From a checkpoint of a small transformer trained on Wikipedia: 3 heads of 32, vocabulary 26868.
Each number is 128 + 24 x the weight over its row's rms, rounded and kept within 0 to 255. Layers, rows and columns count from 0. Numbers have three digits each. The size before them is the row's rms in percent of the matrix's.

# layer 5 MLP down (transposed), 320x96, rms 0.264, rows 2-142, columns 0-47
084:121127131139090144133099096091122129138149130132094167168095128097119140117142148133129100118158116126121109163117097142140153149088088134118116
096:120140147108142122142107159105108115135115087146121135147153131124126099155173148143137120120142111171133130122154138105082101170137104101060130
089:158145137138155115137095121107126133112108120108202122099104100134118135125139126157117116118111100160132136130124135151140151179112144152146128
082:144151143095138106119137119125117203141112106145096160129117129115161134132106149181116115139149126160117153125129100095080143092112107115165095
083:117137123089116163125097111144135147090123147174130152153152160138098156088160166092107140082172114068154140137144139097135113132123129120169159
101:116143128101085129115096128144166139152102132078139136090167167141100110129097159103119131105160157072172173131152123106164160121100138148109145
118:106086119097146161109104172169159109136121149146109100125157116132118093108169131137131132118138078126139127115124186136122108170132127122096109
096:119105120126099169098075102160131096109125099122116124164143150156126111135109134146120101107146129123082149142136110156168102146134110149134137
093:143185152103121113146139144131175129139117144079097128121130150126154114124152093088098145116139135124153172122106141138119126098154147077138127
101:130125099099112174131116149159113115115173100127146143169128109104126141131090119147114122124144141122099113091147103163138163117150081110092155
080:111145109146103111118173102129125088080102145119142090153139113134101159129129160103176144129153148130142138127148109134141119127096106174092142
102:136118128128149135126106144157144142139094096108103111127090101107171099117117140161168092154114079112081120128104116174158142125167171133172104
114:129142101168147127091137113075144159091121163116118162109101164141122096141139091119123163089146138107158127111140146145128128156150144128104155
087:103146152175103124131110073132093116088107128106174118180175138114170112166146110119165098119125123084121124128149095138137099146106119135143123
094:121124108181088142139145148107116120119112164146178129145107086160141130109140144075104112114138156157134111136133107179125137157156075151146118
085:117147108127132099141153135158155133101149125157158159125128091130118101094169078124122185136155152108115128116072082117131126118141083080129172
096:126113119125147099106108140141104136154121165123068142101163136065108101119154116138150135133138134132110123128162156117129110079155148090093140
103:155094114126120177125144106083127159119137129133093185187139112099140126151140116146129165153116169120105157104132147119131092114113136127097111
136:092102163156140136141122092129172096113131123152152132132075113126127091132067136140136140128135138123126137113133109173132138130123141126148107
117:133130145155142102126117091129127104111118174131157142116146145148148081158105147146087147116127110113128107099138102142124134129085196082179079
113:112173123077153149094097164160147143132106092116128136150108081147136120109136141125112118154121151143119160167115116128125098118123110170198120
133:092192136174115166105181130138118133141119175153142152168123120127131126136087095149116135117117136113074154120101161126126127143139115136133126
107:129118145129137132106142156103131144104122128102185095107141114153111127110093176101127073139140158122116116121161135117151089123150156145105151
090:150142133116174149146157133114085151132166128101090115152118133120129156151137123149140034139103119072146111122113141148102134144124130134165133
090:104117139158181132138147135169125161157123127124143089126102127100107134169157112158109109124095117180164101108121107133149075122135116126152131
130:120141116110156123132164110121118151142147099163129163153120138148108141147129147112095129113142144160108070142126088170104112133122080163130106
114:156158107083103084125138103128154137113107109132126136112112119150108110138142193129097165126132070105096121129156130131143107150101126102122122
108:164108116129119087143082093091100096146152117120106152127147141100167136176152132110122111147153132156096092106128170095143140114106116113119114
088:147146104108135159131112129109039139137160133119142120157097131140120117094179121139119155142107152201138127139127127120097119133139152109143143
098:116055149169134098113153154143124150119118125143085112106134146119144105140122145155129181133137100082142113146086160117122137184142122098126169
094:144124153124111106163106147132161119072112139147142172148117077139139087122176142157099129134176131142142143155158057115127101108128139138126122
086:122114124102172108168164126123121098177147109101114133153095133126116091123140153092110123141133075120107126119152135128138099150121171117106118
076:136102131116106136126125113074109162116138106073119147111118170120201105124132174159109073177153128167137122097096126131083160115102120123120091
101:130096110148128158110149116160088144145069135135159123144135101123156096145133152157144103119145128142125113087160118144094128125121130139126130
071:140147137107103154117123151106112157136175091113124159130098130124178099134126127140122054134109071133089149132119140115118139144100118099100139
108:112121144095161140105134129119108148114159132112112135137109136102108103168126162179137066107112120166109132119145131107099151113170131094160154
075:148163120153113167139132123133102168149158130098100142133123136154121163109144139173122098142161121154109139082128101118104141130140133111109108
111:151103177150125125094148111111121138106117137118116144152116140090111167136136098120153101151127145117110125123136114136130109095130075055112126
111:120122137147116132092136161121148156110095109126140135080069126130122116129118130162098146153103124155165129136147139108102158135113108138107179
106:068121110103171161122108101109112105111117140173145131164099137133105162137106095156122121094141151165132142129112078142123143104099130162116138
088:107144142146141149132105109162117122095128158148170109165121117174149134117124165147119115126104109119123114125107141175131135167129124160130162
107:110132127101139155146147129141122142136121162130128133112165165093145136133080121070143213168139147163155138110158154113128111112099106115097113
102:114094141154159137109159125141100128135137150125130087119125127114097110174109160112136112162109169113089130125131134132150100125136144158169063
085:152117063086115087131113120129139129101154117124093120125140153117141121127143161120150117141164102117121124133123097109087154121093166093073115
090:124115141121150128119115118109141084141133093131169147174136117081097123144137106145140121181106142162110163095149116097138135102109125130107133
105:108137150123131154173122141176144124123130124146104102145151124132149141103101117122123092126126107182119176114108134120124105135100079112125130
097:168063126124160080110156092119101125106134136106113112143126116123081081129164060133102111145120130108156113145147129149142143154168166146130150
105:140120116156129135132122139127112132126128161112110073146143111136142044140115118139139127130120153162088134094154116143125135140144168079182119
085:126148134111118120138086134114140150109124102129105139125110107137158152129130155144126091128152132175123137156094119109173103113109172114095119
087:139141104107121121140121113142124113147127161167135082129152148101136112186102142143130173094115154143104087184093104112154118127120128132158143
094:123081115159102143137164124174162150097125108135134110126146120093120109178110154124107128160156127076124089113099154102108123127116143151132132
093:129100106130154081136094118132128109129171159125104130102111176133172130164135104145183163173132096115124076144109120101104102111151190121080115
114:137135112130124156133107133111103096120162118081146126141103135178132120073122133160159096146085148129134129122149145117128139174117165104149082
088:111115161131130092128193127091125183142127056109105125148147107139143115142103151148160109125140117111121158138132148140128124112118163144128103
073:140151095120156131159121115073112183162113108093140136095131134110153146150139152117102106146145161141149137166136172091111120122116134125123094
110:127161181142146099125084122123147091116125109154107139168129129151110128137141156093119129129143157136116146146099142106121083084102084145120115
098:143133122139133126107133101089145100118169150151102142122151110097107128123084132116137101124109118124165120104151099149105087065162092102108145
084:141096126118147166154137172117116163164148149093114140093092109101100120173153150139103129105129106131126160134093109107112114128097171119099093
114:182147151115136085107130118097156115092132170070142159133154161145155142182139119132132119137113144129100138154119129134137088136068113121125118
104:108116080151120101125162107131124152156086120120133158107132120106164142139180138116098166120134104109118093135150120132120123155148160142124157
091:189166142122126124116117110125181177097143110172116113163127129125123124129144097165130134115110174092141170100125133146141094140124109127120126
107:112126153134117165118122141154158156110165127124161097087167106148125135163165137134108113145128109153159157113095088132142166101083128092125132
107:134152119154121120119124142104132139127102139107154094140145155128101105092129140139169123160155102066134118123168153126130139156128145162090166
104:119121127115080158129138175126114136116102095175146139144095119127140174111136135118135117116159119190156150145130110144112101089122125155078122
094:118109133170119103123125111128136111133148133134157081136119122081153145104096091110074076097130126139105159174128143121101068137160119166156114
115:117120118149134136160125147142096128147157109085153118153115139161140152160090153130137072120110174165125086139105143145118112120130110157167099
127:100087152096110154117123115140120149087185110099121115108152115130140173094146140089162111141101135106144126154133153169138153119143083130158132
098:131153173107140151160112113110120169103110115109143128141156171120132156143110134112116121088119105156140156163170106099137122114107139159144137
099:148114168132112156093120131085150120100111125120144123133085084157137126144146174135137158133091134132147118142124109090084139093066082129113122
095:128077143135147076114151123088072160133130146109161083113121132126105115143082161130155131122121139125163141103131166097128131124121136142121137
108:097145122140140110165161115117127091108143142140178108063131109088162112099110168073101153157127121133154126123147124128122169127126133119103157
118:141141132141144147133104106094094100151107129077148125113159152135145130138116104130093104169128156111131112101158132128128156121141131142125102
095:129146094099136168132113130097111145164134094111129169153122147118121124099123190133145129083140108167142157154133148123116145125114135183090066
106:162127112120121136114131100120149100120146111131115087134116048125126156119115143139083133105100094068151100154121109182120159169100150125152124
096:086142153123147135140095120129146102115105135144089124149151164158144136092180105077183152156128137130127122145107131082139136088124140123119160
103:141137116130102180119099129117143133128137161105162097106117101129130114102113116163117151062106158173158133188148143134124130154147160106090121
098:115089139106134140143142105125117134137116088105140100130115096128139149183129149139105124081117115064141115133109107134180128128134159123190132
120:117147140141106168158127140160104137150161112144161109163112131118130120091117080129090128109159137140129130150138141099145088151143129127112145
087:121135096094111130122171118105171136135143160097133135114063100122155111193069107144128095127118139154122116138116113120112163114145080120129118
116:134116132113076120133160136144154134081133132122134112107145136128124140138098140144158148126153121122141183145130142092124149118176103119134149
094:149170121103119157130151104115133167152182163113123154150152148138137128099129136083139099116125116103140145147146118140123165122103139157130111
085:130115103159145125161103114117125136147154106108092101153160156135117149124065124138132102095117141083132139131176136122095103122112112097149097
117:149153138114140137108092144146115136175105113120170104117126122111109128114138148146147109163147167158125125098090118156103155107160096143155172
116:093149155141129121112099119153110155136107102114096119109142193149104086087083108138118124136084103129102136093139160151156160122106166152128129
098:140107155114087119130126124125151096093121144122100156128151108083149153112110114091140094178132145117137114097131151117125140116126113114138165
097:192146129130140117137131122139182116094101112130124125124117133096159118107112135145082117124132129154140122092113133117109140114102082115126162
112:164127123140128149137113134135128162095140202137129127155170134131135106099119098154153188147078151126134155116154134146155131107099108085110130
090:144144098161129139150138133081150152122100134158132152165106185109156136155145140122110110117149132121144134110109112087119138103110112154157145
100:171099164104134116106136125147151181123128081137120129142099133134146124131090096114112134117113105095144123079098107124133166151154145134158132
081:164172098135134122117111120114113121116151113117094163130114154124150076117147147144155084177107115105118176075144101122112097113123107135153094
096:159133125148118151141164135074161143170171117126127146117096109152101085125121105167149129135137137122123134115145106135135133113133126117189151
098:115152131128131165092159141129105126136150096136176114152099120136116105130140116107133146117163106112104117186155118115114109135102169128136135
103:171079138127137118127136103132123171107053126141150148154154098139162127100153102124151152078122124136136133168120115144093138130134117119175111
087:174129109100155149075148151106124132148116106106097122085119155148101107131133168140153122152111108147126161093125131052121148140117136161090094
113:121112105169133177116139103106070168146116110157115142111120110139135138149124090107124096133139156133148130138110127135134108117153079135098104
082:122112142094144137128155166112098164155175117100061141142150157113154094081124154159164089074167096156122123131140118115103149121106105088078115
106:097099134108132196144131137123122110124137134152138151160168139119149152081122153126176174084116141116110106164118127093111097094131142137127146
099:110175167118096121126148131089148142156074120136139083140128149121100140144148174114137145124133127122108138136087139131127124130129088130111113
073:095149145109132145117156125114131138135158126087090137103118110106148114096145159112133082155138139144129122128123132112104112122121148111079126
097:123177141155109111092109104155104155171120159116105129121103141126143101092114150133102167109112103131104124131095063113109137157157102163157143
095:144110148119161145115132199161116130149128101135086144116090120120149102144151095155108114110139117178153109134150151123109139137086127085050068
087:115138150143132167116139100163126073108124106112131143152142063156135115174149128121115105113136098138089116132166134135152163148129141116133147
121:114148165125157151132174174105191104104111158164129099142094150111191116105121143110131155108107087121123150138142097132133133151111134123107096
100:126126132130086125136156139148090146148145144131100161132165143106149135073121144149182128070149138157114134109161125113118120092118138166080134
081:150173106092090115126169122130179179162142140099133107131110121100179103089096126151141115124116145139123090141110127154099074112084116128114146
084:116089133117103098102142132151164075109100161141178112142138099149126155130172130124158124126118139116094123154144135140135169094133126137110119
099:116149126117108189149140102123142120101135122128139151127131149158130125148124105098123148149113137126181123163120111128085126148137094130148114
088:111121124125143104129149079134174097147157105081158135105168130142144134131129108128149100119119123113116102165113108146162146187108134114135155
104:144118118166124099121111093107091169112098149143093167111140157133155140113107083083131109098160140130138107101126167126157149099138140092114129
092:130139042123105145112145114104113112152154102128156115144123119156118128199123156124124076141101148144139103155144115142146123099144089098143124
090:102163127095121111108113156176131063116150149096135124126148147125124137133124120095107129081125134076101124134111147117143115120141094129156130
109:185144180147130125137109125182189112084144125132107156137134103124113117131127131079114125093141108118132175127142090187125117119111095129129148
108:147140162110114108129125127136156144096164118143146166154129144118153096144106074109106116081136147152108133136137137162153124146094139130094127
099:112110100176138065167114121068130132105086133152108111169118130121116139125132152101151147157100116101115141074118131121110158077152108085128143
100:114117140124114174118129143163090101176093120139125116146111116133152168130113113141135120096138136149109130136132133088150096098134140175097147
115:115125115137104140113099090110118159151125113123171176156128141124178174172116106138105106150135124145120100126136126125144147132143123159151160
105:092105092137107121137119116105104138131129148156114158160150121135118099157128084131064161129125130169117111148104122180098077134154124135116118
104:075100115137123102111124130139136163110102065105125122086118111109116179148127132145144122150125111120149114186119125149117147098121142153157156
095:125132137106165078152156169112143070122131112122078105095118144129107180133131121119132105128130113119124094132123123138149099081133099115130165
105:127112092142162112086153143118145125121127155115134138125161081097134150150073116196124122130132121115099119112121121149176113101126114101131104
111:144105084124108139112122123126139118093122146121126119117136131151117094126117145179133112186143123116112135099131100133142205153156168134130087
123:088110150161072137125116137172127165117166117129112105117150045143149103131155135161102124143123100113119101161142131134147073148124169136152119
098:152181158076135154129117149141148166163104130120118124141106193103114128155086153113093073103134110109144133137081157101097101119113116149096121
127:115128116115145148171111105119122149143148139147118183130183137089124124106106069087138137122105110145102130125090133151079144127155124117124121
103:102101101123132099158128135134178137123186142144135094137112133128132117128144113124163116087109148155162100136146172078177148108139132114125111
083:104128116103119159144129144107110182147174106074123149119146147115155095103129154138088033135114144149141112115137115106103119118097162105103099
091:164154145126108147093143156097138149124140195109103120105164162116091128107155178105133120156106157099125162128117101092163096111133097100127093
084:166132106123140153141128150147131129118136145116149118141096133116076131126144096101135103114144104157128162076142116186136174145133109096147159
107:115121119168124133165094146150142127138112094134127118175096096137142135123110098170143132095126151182112144118107147145116104128133154170142137
084:114133158100112119119090132105140148129101133098125108142133146144105053111159094141176110179114171138147116135113110111138141128115124095092099
085:117140176151154138132122125135143084151153108146102153092132115128105082103140092197132178165103126125130130090166097087100102118121115128140126
105:109161106088112129160089140121174119102105113111131126122109119126142098094122133134171177096141136118133117134090164143136130164127168154151141
113:148093125113137151147129135120108144143135098126100122119105193125110128137150140134155110126078135118104124157134124118126071134115107135166094
120:123133154093124122145122120164121099112124160102108139101142090107150101097143115122166115159158141165091111143099185097171135117153145153129142
102:134108106095121087143115111152135100116137116128163125139091135116151156131115138175193119126170117131132090113126142155151116113098113145149087
140:145133116131086139136132110137131089159142116202150089172085138134118128140085109118119190110102155145138101122132108116163114133076162192135113
101:172165091103146107132147106137140090114130143087130075181141166125112127111146146113121146096156118105115131141146091123140118151139157137111144
086:134117153128114138123109145205146104147107133121144133137135129164161112136136114123073122111158132186133093119133138139092127100113148095115138
091:119144168111120140117110134097107121111150101159069121141176133100149121117145114159119121097135140116117183168130150097162096095099118114111132
088:109157139121111163095058123169107125108128128114142147125136137122157106091119162114054152121119159120119137147122115137124149138130161156134116
124:111108142124116106167085117144097141102176120151135138107107130126122100089070119161165136137106130142112099115135104161127130118136119141182157
# layer 5 MLP up, 320x96, rms 0.276, rows 3-143, columns 0-47
088:107113118158123087120141110135113126107173141130173110107130094134137117148073123162104144159118121083149153142121089183134191136120172122165115
088:107090125162169161088077141162135119157113115145135165089175139173082109126130154151164145113108097120128119101145108117130195124126116124114132
079:087115101165086131121126143151149114139132113131141163093120146121163128140103108132108175117095133071118149129140152102067151148112122143063165
088:168126081099097126174146155155132140120131093149111118147162087150109070162139134111126109136160104117097133110142139142150100171133108118125193
105:138156091119146119151131120146127103098163154129112107098117091122134143114109096112112115157131078151127122104101068153088104157099126127123091
117:132124148097184111107160144138107115159138099134116110133096126120126063110160123139111145117139150146127078131100084151127078111151135096134151
097:164136111140145152162109139139162075149139097083077106147134123172131099105153128103121134132143089097086116147118140169094119127141151093140123
105:082128102123169076105100104139117111142100120151145139107124180113115095123117119124128141103104165189160088074161113128159124124123145148108118
110:152097105131101134127127114132097127120090047112125125181121113139130123142166118086170080137131164120083098133111141095153139170134117135143106
097:126147088104165142115114154134118137089123123127091116126132152146143117123131150164117088155125116134141140104082134125145127126102131094120104
109:128137134127125089135106137108147079097110124143133138145163102142096138156138128093107148121174135127112149155097136126076115115130067136106137
101:121117130117155141144131102105158137216131123134099113114131148130139093151101131111135195133133138088114140128117134117154153111168123087153183
092:084145147122166114131113161112119142112125153143149105125137147130115123129152116106137099101137178126092081097130156123134113145171103162137161
092:138105151112130127134103108085130167109134102141118124148112101154068109142108132156090145134100132130113126125117099118158159153110148150138141
098:174118118159092101139133153157138144123104149150121122117091117089109116157137073141135066131105187109058122142164120138149111139128143091136149
091:123128160123115143140147155145133142118113171154168131109133112124067123079150111118121167113121149173121124125132110173123123134126088142138157
098:111158156116153092068160126163168102137116124107124088071118152138112150136157129125100122132158106181124076133112121114134137148129109108174156
116:155155154142125127122139156146106115161126110097129088095131136106102153110092094136130179073128141144145128103103121115111123129117114092146140
125:133134177129120134125120117128157140155086121163082108134176130113094118144134134101153152123126125117145151134067151104117091090161091114135126
102:117127152116108118148109098161115119109135134134100131095120136162095104120113154078171171100112124095135137136122169155101152138120109094114111
116:137130137125103125099106109091109142112102134131153112165133114117181105125173088141122132123124108123078119115187121100091137120148146089125126
101:143150108097076123116124132124094112138126075109131157133105156177157091160153096159103108162123100144127141158109110149143124138119129123125113
092:151117103107145141144154125119085120136139163122108121164140120169096156130161076110141086110137111095152144136112144117196097128140125142128128
095:112175114136088141135154091109121133153133108146094156114169110162111142168162121146140131190120114137110164134097101117137138170108133147107138
116:145135133142133135134085119138130147117125090147127144102094158141151131116136126142116108113130112140142090107140121111115191134121132116153097
120:111153175111107127108155129129174120148092135110150132103110124127114118086122106151103131136157131153123166138104115158140137143093094128153120
110:139183149157163150118106134075051132133123165101139127124121191154111117125136106117131155102126113149140105102127098136131108134131128133138149
099:144106171104129123121155156125116085142145165138141095106132109126101086125133138171132082115122102183103124105177113175127110158141144090140165
097:130125134138156109128124115100108143134101139112103154101151136080111136130189101074119146129133124121107092121137062119149143164082154098144118
092:144150100114061121136136131150140136103146105150122113141144124123145139164111091132112088129091149072150087174144143133129142152109098145133134
085:135118149128100150141134074107166136130114101157148152163133153121137160156114095115135108110148123134124122118139125114174100159151089129136105
079:092163103117139144112131175150110134123129185138110177101161073113122083145160098103131122159096135072127122140140141144137135136117147124148114
101:129134114142135121116134120136111090122104115107112129113103141101159130104163116095151113120129160120144102146118120136137140134119135133169118
084:120124157157155130137133140144111118086104116151135092103095124153091118123134152168139111092114095135116154104106100130135108121141110148149148
136:132111149108151124114130144101122088137156148141108122112098133143085099127153126179155114114126130155138139126142131164108102146143142079155181
082:123139131114112122105090118123116121114084123074166141128141155136130154112122112143118172157132136154087105092196130112140154120116157118150149
107:129121137144163126124142124091071101189129148125123089118098139144117134151160108109115151155119069107131087077157125169116138118135122129147140
090:158144127105159145127143110131065090139138135119109102167158125128114124123140142142146106075148121126084119108153100138169107116133127083152092
094:150149137126138130137130098124130085175128112108147151089137092115106084117143147127061151143156101142097141141133137184156096113142120158131165
096:120138159118116160138155130113139126181163133115162140100168112121170142086079127131142158122117170113094165100129087152098124135158113169088105
099:122137128096120124118138139147125121138112139102162119099147161162133120050100142126120115108109112151136158133124174072140137188152110130078124
098:134085134134113126109119118142097156161119156135132116129135130140103090147097117097147132153163124084130165107139119105175122124135114163113151
096:114171102138143128163158176119147121133103098127156122085082136119157139090122137168120151120107115104142157150156125141126147163173120098157128
093:176113138106164115101103139163164115152139096091119152131123175111092112076118132124136107168130137159161129089108144110139115131140164089128134
093:167148117114145115116121125098132091113131109072159139113108106149148155124120131116075134131119147071160106143157081168122172143109148123176138
097:126148127113116116138084161118143146121119099152147163163090141145128120105145166145118147108162125151103147075164132116118140132092146107110145
102:120119169090156130090115123126095067139141115173129120138120108131099160143143163172122114113112095151128123130149139152104133140157124108140169
078:121099092179121142154166124099115117154126138171120158147115145147154130146150120153110125110106089114114105112109084159084131158145137087110130
090:096120114163108121120121104145122133130115058105110102111114091142103113122155167133140140173111119127118134110087142139140093171111142144113137
090:130053141136107088131114134133131122145108150167175111141116126134102093133105143147159121136095141077133131162145150107115103146130077131112129
096:101161169140101166103131174121105142122094086109200089181120120093087093097158119137096123101114124134149135156128142163123111140122110128129132
105:144132125137146092137134138136100131110124110094128151107108134167175080139122127153166139116097115138130140104139131107120096156144146080124089
087:143078136162127097164188116102123112150139138150142133144143163185111156100139131106181137141116141125132138131119171157128088173134083192132136
084:139129120133130147101101138181141084133104147152153106103113104096148092149154124115089159116149138124088123117132113130089165159077114133138148
104:083112141144119133114135115155151091116113114109099082114141068140128102124104153149133132128138133110119133155170137141118145160164136117143130
098:143096129162116089071153061126113156171152119165165126126122124120098133142129098134128150136115137103100120139136128141159136149109180122122104
088:130101120093164150183091148180124155158140135109117145095114106111090128159156127109130168135169127098148174167110124081104161140146133130105117
109:129076097100139109146159177121116113143135171155164116115131125109116120075151152107108111153094147145091108100155124159118135093141119065114181
101:089098137090173129123110095136152107092163119164134144130147144168118125136102122180164119101150129127134132137103116099124132126131108143118139
094:153115135117158125103127125107094084143142113170175092153097186139094138130121096108093125095121181151163143146116134136135106122146098114148142
112:114093148132122120141144155146136121119122142139143142115127139092092100127121089122122071159144175093104092146152121113136087142115117116187162
105:144078128099123096100086099149098114162157143152105152115144141147137111163117136124128108090139146130111079130099094142108136115110112115122106
096:107134143129158103115138132115110132177122154101129115147103114162108114125118114138117144108153159130083119110096065168148127121110177133199135
096:140102109141174113110121128115163133134114133118141103107123150083147151075161125043135096134129118105152102065125160140108147136163106146088078
106:137153143103147090119132115108149103120113126174140136128165133121127175102159101121147092074138151153214131147154081124094094132109107113148160
112:114145111133147100117115157133127085166065134148113124177122153169119134154119110126111132095130130105085103113107140149106150124097168103102147
098:134106131146131131148169154150107046155135145086158094151120104124122137101122120129108122133110130096117160118183121105126127113094113152129117
084:139121150109158122159130118096172128162114163148100164164107108156097107112161115099122138136110161131109106085169133104156176165124154106129112
094:111186117168142131134106119128161089173127117149086152147121116113151128091157115143126132097124123145104092136158086152150144110072128068132142
115:125138107138113124067127095126173079143140120130118155139125141151080139168119113103149151081154150153147091120117114087156124126109135118133180
126:132137130149096129128108132170105123110188140144148104123131159142156107113090125164135118091136111103137128151133097132093176153151105150147126
088:115105127138155102140138150138117148117152157132107081099130121098115075128131091125133103156157140088107084100116112127144145121099155088140187
093:101170152111137139154107127139135133134107123132144146150158155137122107141160134119142141153176129195076107088102124079152115117158129151122190
094:156178099145101152154158146123150110138098085122153113154137130122096127139153149119097115150189061128157137095160121119104113132104089108143117
111:106121083118131159114122138153102094143086173099129104146139134140147104145132114152129107165116116111130077105162146089162137106101155105134119
110:112111156123078116120181113148117126107115101147143113153153100105099120136107122138113082137129154139137187082145140171145112140135103116113118
127:092158166162154101116148165172127130122122100150169181130132078095091134090143118138120140122117118187157140116115131137125115130115080153121128
088:149111141133147165117136129085131120118146133148122138127132121166084143105135124205143103143099102113137104109146119100074124149068133092156125
099:129128106089175103099118092113130140098120168099081130108122130141064087128141081107137108128168130128134158134120081146158134142132108139155117
080:102185132146161129130083152134144125127077090132097112109095153104133103120147136125119156118131151132116105066125157085124169161133101105139115
080:077129115096062160135086166149135107130095147128106140138156134129109131117108115123144105135147127160122144103124124156112166111097109137112147
112:091121103166144107124165122126093053103141113136077128182158110133144115139145138095146102086125110092130112123149146111123162154135145114133098
108:087138159092131120123130130118085157103143109102129142118104169138142081136120080112127119143105114126141097115150111068143103144085098114111136
116:132122072150132100121133137122145114157117132134058130158167141161139121170117074099112153111095138085090123103118116117113113142124143108106120
094:098086148118185157106157127109097119109140135122170109138118088160123111143122123150137108135108140097124144149122122156134135110162166145171118
101:130153114136141097087157136099139114122109071132153146142126134097150151148137111100148129084156111133136138084124133108127110095149122099179128
088:143096164144139079119102115136121150120104110145101142120075123140130158143133088103132140144106155115086157109142116137141169124100139143094135
096:121099192077129190127153142132118123147142174096086083121166150140139123123107117124114125134121140172088136092134097104133117117173088099133129
084:087063170129111154148151142159147127122109127098136107111118120119113171128138147149145131082149147168136075152111147131133140124124138088121158
118:142148117077161106105149165159141055122112151127092113157134127155119129137156164151103074181139116129134128082115124145114120145124138119101155
101:154109097083135065130154115130147116114075132116130109130108145130144084163119151124158126142110151060154109109124095139114200121141140121185114
103:138159154126168074112141084161108154108104128144114118102110123137111110121192132116170167095145134112126123157110147162125133104143203131135114
083:157133175130176117134126127119094127137130149167077123119097161165132089130131152101120139096101125164125149111137163099167116163136129142089093
101:097127126096142137134123139158129125094147102091144151124130156138093131118139151110115147155099134133122119137147153131096072173094180101128107
081:143126129152096118162140128130133071116137127118107120121112113147154142103122140128138142080171086122152114111141149115110146148099115123075122
099:137134182109158130139101165131100119117091122129151077095089045143116120163103112148098123109110092094143128122115100140144135160153124089123098
088:128100126137125138109185115149089126161179150109127111092113142102151081138110121100101129147112134087111119106096113107140126120111154087140151
077:104106107146107103146123097139139134113136099169123084178122116140144103120149124147107147125145128076129096107100124133119121122111095110115149
098:095142142094084132141156121120132143125092160131146112164172133109115118137091103077139093133183127094093152101138121130086120108145093144121122
084:110121126125097116112147118087122125142157134142136123155187136127126057114125128158137155201118137107119143127103104097164103105137123151161089
095:120163119150113131089097136127144158147106159078128155103155163182131074123165140105104091128136113125115109151140133124163122148107156102092146
119:134126137096124090108102146098115080164122118148108115145135125154154144129126159124133154133104145089136136166146176140111119125137137103139159
091:156162128137198098087099115103176081093105121137104113110118110136098134140130127103117119136130114093128107104086087124145152131169135083195128
072:162107186104157146156109129145152118141107151153132100137093108108083148133164071118099099120134149101146104118120116135177129116135116079187158
089:108159137131123148095125085123142118139157125127154143105137085130162145142125141136143149122125114142159144099153110110135145116165108157095061
095:130101133113150109134128147116115109115161144132125114143148175114167085099089179145101153135107104090144135125120134100153146093113110132099129
098:097136101106147148123097155129139140134124159167099123148169128100123146101126135087127121131153130069135150106171091094115148123152094117103131
114:115105157109135158173149159128150127143142136100144103107136079114098112097105140156109138148103127107135155132141090152106134119172083110143136
093:115136138122106174134113147081116100137157115153111113117161166095161108135134137120164119123165119137125109133115119105145134130085101094134118
102:103138148085145131156160113107118159101102157114176124136156102145158130148139131146100121174150067100122135121097160106123090119104122135118141
109:115135135142138147131136093138091144158082111134102131103121111200134140150092127143168163130108097081102158111121142084116159160141128149162127
107:133140121096135080105134131118115098119129110105144105111117117093135125064166084170119181136114137120114139166165129124129125147149119101127144
096:136127133153127097105159095123140139112116106147155148102128148169075093127109118087152108126183109109100094124177134080134096153162133110147160
101:123109167085124117142119120143157129164132140145164117134128169112111110126130133122121146158099109148144152133126197130139135132119097124109116
096:144138149117132116176128169146125135134118142140084122115139122156120109150159125090165098113163112122113111138099146153091116147096102067089130
108:119144124118175124128141140130152077126105142081137099128137116138104106136163124132101098115174161127155103115167124111170130118149129124118140
091:145133113126105163139134126127145122117100118164136144157177123105117128134130080094097098097109076125099090132134087129127122157180133077152097
106:154129095120088147113109119129171109115138089126094135098117154134152106151117126157153107137118113141112154116115167102123134170131152138126079
115:123143154123122116112132160104101123126110111090137098145154142149146109127116133095108101140117066145169131106134129148100149128096112148155109
105:130162139120152140160191122159154162137115146138081105146143127111089121113087113147075187139173119142130122111129119150109132051144115123122142
125:108114150140090134138108124147129133138143116169165127119116136121149119108131137162157160140120123141141060119167102114141153126112132117137087
091:165108168121175158114109138159123096156134147144155076166100150122098131128116134119104130092115097094164122138141172119157139128123095157098126
133:082127176106146106127096118111139134150117064122134147161161144090154100121178118112165121106081132130118149160140158102143096176123119097141142
088:145110122102060143122127092124083117146093130132109163158122138140123109144145097145148115163136122107101167138106149177087127120092114096135149
086:111111113136134130119154121188145118119147159138132158128133109111101153151094096126111138144090150113109118126144147138137127114162146142126149
095:102115129135166119135128081155141100069154089109146168108095093166153185153159134156094115126126106115125117128143094142126135161110132123126134
101:165131080130119084097144104145153135146153135128123110111144089119110137130109114138173151106170120132126164135158094101122108167178155160117161
124:135106096094123144131140138094138098130189115093127127116169119130131102072091145097104115144139146129165127115125128144139084137119106109113126
091:114102102098090121102113117153120146101137133139115145125163073153135179101103122122144138145127142154130122112143140137127155148156150164163128
086:146119138125110126083128158136151105115117088103123132123169105139144132126143151084147103169099130086158155104131127140121139097091101159082151
098:115128147127170093096140143141116109129145159085120126104178120154141161119143127137163188110126126155148169118128097148123127116145145107116136
111:084107123110100106112102098133132133094130142144126130146132180162107075160156156117165112155122096099166126111103172092150135131130116124127114
105:077107085116111092104131156150116158072100130137106120114126133135114144134129154153137131133121181105166153139119167126132146159153101158115172
107:166118167143112135108135118159141134136125143125062094111167144137129171099121137113113108110103116116153139112172111097108116127140141101103169
098:108134085136146127090070114110129087098126112142112114163160137157133095176134135113113127131134139111121150125126145097153109153127135095132116
108:091132154125117124131155110131148140162132140146128099147138175129079110117104132140147118119157115159174122089088139130151124092099107148118125
095:134187107140156113095078141157136143107111109133137099145132126136099119151140180107112145103158108134101124094120139162144140179174141120116087
085:141143172145117163129129156124120087115130161167158139174181086122127127083115112160142149089116132097120185108117145158120119104132113149093108
108:116116127126161155108090141134110099172128144169144113141098119089143122135096092169120083150085114121136111148173144136193162125120148129153133
117:107114149110125077067130101112169120152127161148157157135106164095110137144176047102122107132118148125138104148091134140130110117109126109107159
081:128136138151120083132160110059117100108149120124132118149164133118117143074137133144164163106147157161097133111170134185108097119130124119153150